python train.py --n_layer=11 --n_kv_head=4 --activation="gelu" --warmup_steps=200
Each number is 128 + 32 x the weight over its row's rms, rounded and kept within 0 to 255. Layers, rows and columns count from 0. Numbers have three digits each. The size before them is the row's rms in percent of the matrix's.

# layer 5 MLP up, 768x256, rms 0.0473, rows 59-71, columns 0-255
105:165106148103149132120121100071157132104175113145163110122115140064086141051166178080100137121110149085134191133130098123085092078099115130140133160152116193131119170091107156142095137086177124190110160082109152113139149102189142109089090109132146125182161119136115125128137083146109067180081100083126125085143206081187152137165095169166158153106175161090133078109116139151109154151139078140166110142176129166074163151112097126135110083153179151140146179135113122101099147192130165169140152151183125153107179136146158093124055116082131155144098138136088186174107093175127127132124084188214095183172164107096124086113103136159148122111125143144113080100156162132105085201093092148107106111090084128120105131143076130145104173094071104097107144086145076099145114118131145
103:164167094174126149157140074132140144082140098132114136188098108135169173059108120084218109182157094070144131159118108158099089136137129102101136091139102136085125123068110146044151162176126173125108094142170145133133101126106170169205087160157149063131141087100144122147156145140104126163130090130138137092165126089172108136094149144124155087107174180206125129101128101135139148145096134124140112102078094160117151114159095065055110154092184182120135163161121092138105116143149074103093139179132149103092126173150109114105182079166053139077111116089139145147168075121139164177122150137121139111111114160115116122139130142144098167081095119125106109056131194132131096134184113138146111099116073137133073159131095132126123199100118074093171099148158103123150208146113186
094:135127118082062148164124127206121122194136134124093151102050122148148074191122150148138088155116165156139161172165170153171130157060181176154076174060118133119207170147142087119092141152081205178132156123112132136087119052117171136144117151164092133109158173134092107126111140172128140124099128130118081083110120206152125091154125165122097093124143158135088154123139110163112075116154152123124132146116163157191115129080127117108116106091100148074166190129093106138139152105156130083060182148113061181145124066096107125103172149066166180112102139060134124157134160126127094135111103130151115153164133161105106136153099147142078086119150088128110130119098135160168104084088153145109161135129065150121180090117067115100066142090159115141118128144129137132181149154093099
100:151117085110133176141129125139147094128109184166112173125110125098122127109156130160150081131157162163160061104079107105112104159120103128070138117204119155089124156125104129111079061132065140154118133167083123131118092112094154110076110126126159117053151223140152133171130140120169105166123081120137184167157139174113128166094159150103087186130205133121114139119158121099173167097178106086168130154164151132154122167134089192121156122120150108135084147139129136082130159133069179100123097067128129123127117041138143170164106088171102122102086155135105146122124167110112109127177103146213086123147087136134028130128128105088163058076124122175084157144126153097144101128096097088178184156193085119080192091098141110132088110146105160144161144142123105132108101117167138
115:164133146104147139068118124103136126112144184184152162110170127081083164103120187099175161147105126063133145125194145115135158106120112102036068183132172087137114170083131114124114121146156152157109118117120128124157157133146119092125139233101165113076098076142103118131123118134079165153149088161101081108107142135152117196155153115126122128081076153170118058122188117071143126111231101153079090108102111129102153131150101093189074114113148125106130165165152107093192123150123134121161147144113141094174122114122128150154096083148100093142090116152127112126097143109072086091116038160141145124153122073075207111147199106189089142129150116154118112071168121108185100133143162157136143142163092126165132127150144147106083186137115137082137121152105098141162133084122152
088:139099128135167155145097161111138125122188102166127144179121148117094121187118071152103083167103115137102149157131141148090178098162112144092067154120097134118164092153114123143089098106138097072094086103198129175095149154072119092152121155164125111141140130130112119103112160126159122108165152191163191081070113093108100182147070162168182133054116161182075061142125089123126117185145139145148110174099093094057101119202083120092137173111104146156148101130127145104143133128133192125107126115111118075136138134131147196145143131101161117138148085136119155143122111163101154171153132107131183133092120139072100160152066108080096124140115123167158118150131138077132124132128149178232136080105114186105091107226076159103102139171160112130089123124132086042116147139130148
097:126152190095129127140134103141169153114098109109144171128114140140117116078101122097146058109092168110195100061093132135124078084155114125114153121109100079111160136170148067116143089133125177191082125117127148075126085155128047107149143122116166083166106145178050111121140145120063165137097119171100114141124114135169149131154096159123096214089062073127158130131232161119142141113095100100109100179102194158121133115101128144117120201121139115144133142195160141178162085174138126142106111077090090165080063094105149088159136146169159096184110137105153172169164123148075145130160155135123155116144158119162148103118146131118179081146073169097113090092139133145072103160108106089142114100171120146125127178134125133122197114105162144157209107119148140111171117100103148
108:115104111163111141126186148146129092152165157094102162129172182127123166055091129175094235092096158191085161164152196114088086146091095111148154142154143114125087118165155089197089117109130117173149142082120166137077153084134112093096112169137099114078145150107120133148114128145117118129104138181167116074155109119135094087152094090159158171195166118117102150101135134140100121106142092161136098123131149159142069168084120145166100129122111092150144107136125194093132145128132196114106122094060172138123086087093209134159058077115111120189103140080115122160154140057133212112112144125165084143114107122135092134121085162120136087120195143086110110017130133120144068123167119113161117138148143140143144140099153137096142086124124117149101117149123134203173124133133110
106:129126154167127104137137070160130150081089180202129094069130148091167147101146144122144136142138140093101128180069074096135131123170069143124139108171147141101154107143121133114108088123073105093123165122171197127148125130128175078132066147079120119109180119157134071116158143171054074132110111116128201195150141164188112077144128153129151118030195113150105109114120116111127125099117156175114096151195067151200187096132160167144145109179126137122160074128129209134168126189078123117105106109103174209119095117145108135126114052155194137086133141096128136183084168145126139151100107133111095139091066130112134139164154121136112113135130154108101119153122159171158126125154128107080100165081051139121142133123101107105099076158108125130092142117087146103149131111112155
097:175083094157123144128137096086165160118096141071091117086112053090158134133158154106129151137146192151104165122125164154123110143168085127102109161154147081112091169092191088105129113094156098123151154117139108181092166099089111148162130128067104158148182104191109103120086102179113151125062123131151154099123138145089158103055111171102103163127196125170095168147120106145189171058075171131102106115136144107156095178095166132083158093141160146120187169163108151119125117101133212161095160101161106144086137147163053091138156101116152110147137148142135120110128144157161165147118090160075152105172142147112110131112141133094108111075148131158113131106132144094149107131078159129162160014107087125142178101156160089179130102130183189082129128099134145118102128163079061
101:161151125128119130241112164128121134179167144118126150118162133021143134158111119156093188117106110097129134135075141099159106101141109151054114148114164119144179165131107140171078154131140109139140143146103179087096096140172128161156127144146139138169078155168164132094170084154071135152147101061122144141132178088179147093044076124105149119134172129156116106130103127095097102124140141150195176144162145098170142107102132152113118142129144107103103138132131198129126149212164131142107159115127165125102094119068172117109103137135115100160105092146091126113070103075147149122111112082121141145182080070061164135138061080124158128090116111091085134158152130111138144085148181123110139058170121100108129180158126120097114198179118075072122131163165116102153054137179142
103:110174080114133090142146082183181133083185122154073105139078158067101156106127103106089141125168092168168104161088177166175070126117092139133177141119112158066148164149150165132103174079139166113134140112121126089072071100131154163111091171142162071136141154122207138102076136112172154147114080129172121113095152111165108089143110115159056100122108076117105155074120151121120132153092181146130122133115149162109134163166139123129146137125149128133147118109132087183123120141131102180116142076133109155096097104140108107105123134112168183174104169130147175174166182149135109090086083103147136168167086165108073138153099131131073127176213144140064098109123116129145108124129116091198093087155134169124142079088128122162156110044106104097172113083177074133170102162162170
100:122114121108154079097184115110175144109149093185103136139089102117153200081106104132075143149077169130111086112088132102155158106066180100118086030107154092115112162066175103110100119121127132133151148164066131174154095140154115196121119088079131093124096073166155137160101192087179183184139185119191116157156100139175143144114131108179170107137137098131116127139114106095123071112149138092166120123127190131113102108133148117082177141067149139110129129109119155091115170129125146091115180106070180069118092125134143117126061072113115150165153170096123147137131141156157169168093189137176152107126099165056151108167115101118143129125179118158175115172059127136102102120106083140149109112105143116104180146157130188156154100130082196091143156089144137087138148107126145
# layer 5 MLP down (transposed), 768x256, rms 0.0475, rows 59-71, columns 0-255
109:132131095120090125000092115073124108082064126130134087155094174126149116142129134115116120114121051136115127092142129141149073094138094145095107150136147155158145187166070115070113121159129126111172141164187111175123125117111138214125071194205110153157135113083113114116151103136110156138077159102143164123154132093130144125159116156164101122141114151127129107162229152122105116148139109087168088173126179168124151175159123123107106157130163171132108102136117145136141167132162171112144123101077074145056184034110111116128129133144076119171137064124083156122132115094114160135111130166094097139161135162141134138169090159128141142169131156131124102151115157141141104120177089116108103122155177089135091125055084196116116154117118162147128068203191097088115114182132119
105:138101151101130100084116135087087199150096065135069078081163148134109159119148098119123152186196113119137166118110148106141125163130083084182096137176071098100178098164124165156161113074177123119139142097117079137132128096125165160211104084157122159154153136159091130143091130151114097090107183089090102115112193087104116140159068153140134118083138144089090104175173096116123099110124206147111131093178140128106079163189115216131148127106180166083232134105148140099151144077155124106126107147165146147117128187118160149128128167085131116118167167195087146157067123112077113121126134123205151163137106117174124102142150140066139116127138133115105150157109122082146103085090132135183146121162171101110131127081135082080157083147125095156119136132108142074127130116159154
095:056129104139114119108092117147123086127094125145180152093141095126076113090072105092146156129122048105112157100114098134149144087155118164181164182126175061146118134179113141138127137101102063113132150071135062051152107106108160118133104145129092108136114130164207151125147136151120162097126111151172135136109188140137168107175095097187141164142146211100154081144055134128168130189122141145058117139170099167102147120122146075126148167088135130139116166188130148143122167113113123113113102187181097070125112100156128153108129144163102076117138151124079094107101154090204097131172125130163071130101123143123122078115106164092142133134065148092163130126129162063076145120212151148177159117126147131139182159138124077097102117131161112137185159056162121106124167173108151
098:131162156124101131177115147125130124098137114064193144117166154079184115157060098125095159114131068132166141102147151174112078118135096091129092140096100152181103133134109136132191172158133101085146106081146110124134178146153108074121122100128113169144160158175112124122136093193109125140169133139133090073112180114152101100145111084136199120127083186135126060126116146150139094176103124132085140127080125188074071136135088105102065175187233092150129139129133120122193151134121090134118152113156127132175105129112130069075137126110184146156157106157150164170155108117184074122076081158093140149137170125071161071094155146063121179181091128129089098077173125158127125148143149138131099174077118132091087185120133091091090190165120117122106133134139145154132171151104127
118:103094135102155147177130146111150089139085103118104137073118122124190137129117146132195136112114171130073151148134130176128100148025135131066164141091144133099160157168098112115110119152137114109092158166146198141113135107166090166090070070120122086111161072122138146158133151146086152156071102116147095145142082115128165168091089122175110150118148167122125179100090171122094131126112072137144111131145077130138099141129206224115154109112152084146141106123110110113118096099096166138110125165129111170096095144102194149203104203135097102158147159115090149130078148177127183185063101128045143117112179192098104188096141143087124157083114118147155127109132162152154140114142182173152101074134116159117163177097102088093116129154162151143106067125143115129072141144111184
090:123195149077145121088175079152135109152116121088165100080139173104159116125148182074095136101136113142125036099132060168145100154133163055118134147141125125097116148138159156111139162195142197124172108113149121112168101063153161079143098100082081110144162093137133075152109104137116104160108150149119156175137095144129081149091184189138069149099132099127146174077125144133152134080082138143084121110152129185123139160115145139082119117166119130120140151140050156068104118149125148175166134117075163088104154110102134144106107099091146114157095135083113097126187160133105098098176066205188088153142171127180128149095136088163194119142166090126151148153123136124114117168107147087120119100219137102082163121169123164106109088123136148145161149100112118171170126152164055
102:148171105103095159165174116158136098132123189136105143099093160151101106089093206130135087149097126080120082098213114141155158108128136164196108125135085135152130065140217116110126139141121098181110086069124146098157113133138139130088073180115095137104120101195087117111099137159116045117169196132131133144134143143140115176088092057151147150129149120109137082137084149074122101180140144050128134133191174118107115107142203109142120135102096076077138110082194113122108134105113097154144090144164175117123118156109125134097149099094129176114110077115157109114174159209126130113085155104184154117138098160092143154183183121141099116137098106107143152074068149154130146116162110140167117113065141151156096097131094164116129112099129103155180124206159107082124136149174127
100:126143173157128112115127148121112107141066118104071126181171123153100102130083152122119135144131194111131172162149141066107100081129083101092137088129145133093146093084158068210115078185190149146148085153094144178159057104131113110100073162141143118134157110141122090181072144134158126108123122162080146134104192087095175154127121147092113116109135115104127139125163102153141110199072135182162126136148067143161144078161137106092101136150107187126190089055111120142123126141096115173140129182144134091126124154155130122198088140181164121102172176143092111089168144124131140160152152108128158078158158141161146153183190148118083098108095122119136168142115136113149119166078187155100118129120093075132088183169160114109088150073060111125135126114120094156148068040147155
104:090101092124094117068191113142159160132108083167108092116110137117163146158159150142144089143126085157101173082117137047085220197093097097146109118138148102117091091087113111140116121138138082100114134055088145128088125130126101147097162120086165128120153128119133138099104110154160125126104105147122110100077138167114079161166188154110135130176126158146110150135096092142140142119129123119140137055183112147107188136131106108133122131153146118139138188168116184243091105035133155093160144171096163108147107160139121136116153125238123132126100155153114131184087130111121125102153147108116137095132127158131160176096138177086192076135137172202168079157078121077100164122108165185104158132086128141170088096134097079160133101156127140166172155161103101163099107083154119
096:113153129122129158109140136125166123061072180107104137091137121156215097172123109133143166100233138144167082110111110094106134147156130178102188144087105095083163056102153136151129137133104139169107134135138144125173172103135175095104149116130217109092162178095087080139136118128139169193135143136162148106105156154108123139101105105050131070192108119176160094126130089131156084121145179094084039114051120147117107174104154136117077103150162112100193149162110124149131040096138104134127176164133093133077118072071201190124155106097122174127111111096172148144130080133140124145147130154127140112178113147116099127157107093093144113161096117130183148152130097131114168195126132144124135119140144098151130128124066098164086139082141130144161152128113175153095134100087132
103:129141167155106123131115168162146159113135165173078068124135124151096122104147144088194147138161128107137159072154132161115153095142170188148137123144136078140092155118193202114091153091129138116118141100116108120121068168062137106084151052142156177112118160143100100134146102119184147212143157106130118132100126162159157127145140113121141187093123172053136142131161081124145146146104165103176088065153120156115128096102134090155166151161140112109086094129104086078134136111082089108107142136100174116133151154118198143121070148116127109106159101071102161109099092127129143086101131133060157108136153117149098108167165151128146083075121140020121167121200148193172152093138083105146103122178127100139079071093111118153135134180084086133178141137089216106129115118179106
103:084076126049135098116109182138090093137085115150114141178121133138115175190101103160092111100172145158116173144166082106182104094119158148128133104157137115096165091102120095113167109130163142121123107177189121154130092132156080126120169141085133105184113136153120142116123128112170113070114156139126143121147173049123082100143150083152178100103174149110105141079100126122080110063142195120068149141151127148169132153153203147156120121099119073146185107159099082138132136037098168198175167108072117130146129111050111055127165108123063182132095155118155104169085152116120180183147093134154160106140135096164110188133094166141158111131110114135123076133104184124143129113170112097119130169164173096104118121171148168129098123128166169130168102095119084163158105110097072
096:135145108125134143069166106120139116128080087149119126080152135143090108169105149137199133110126114163112127188089105108084142138168123122129076070146148143101187158185191150099089099117129141093075189120076155102130171137090075169157148173135147132114052151134120145135143113106153090138134180075101176123152078128129144137138104152168158095143086108180143168167136145156109184095111132057160116142158161140116156096122121144081158137123094158143194179030118130151054110104106120093116156091085160145060079123141096160139167121189126122126161215126119119151128144113122098101149129095130134141106160147132206170072131056159133093103157164145103108110089152140101155136155080114131103067144184111149112168136144131194109115113049101128133139111078161165119130088111154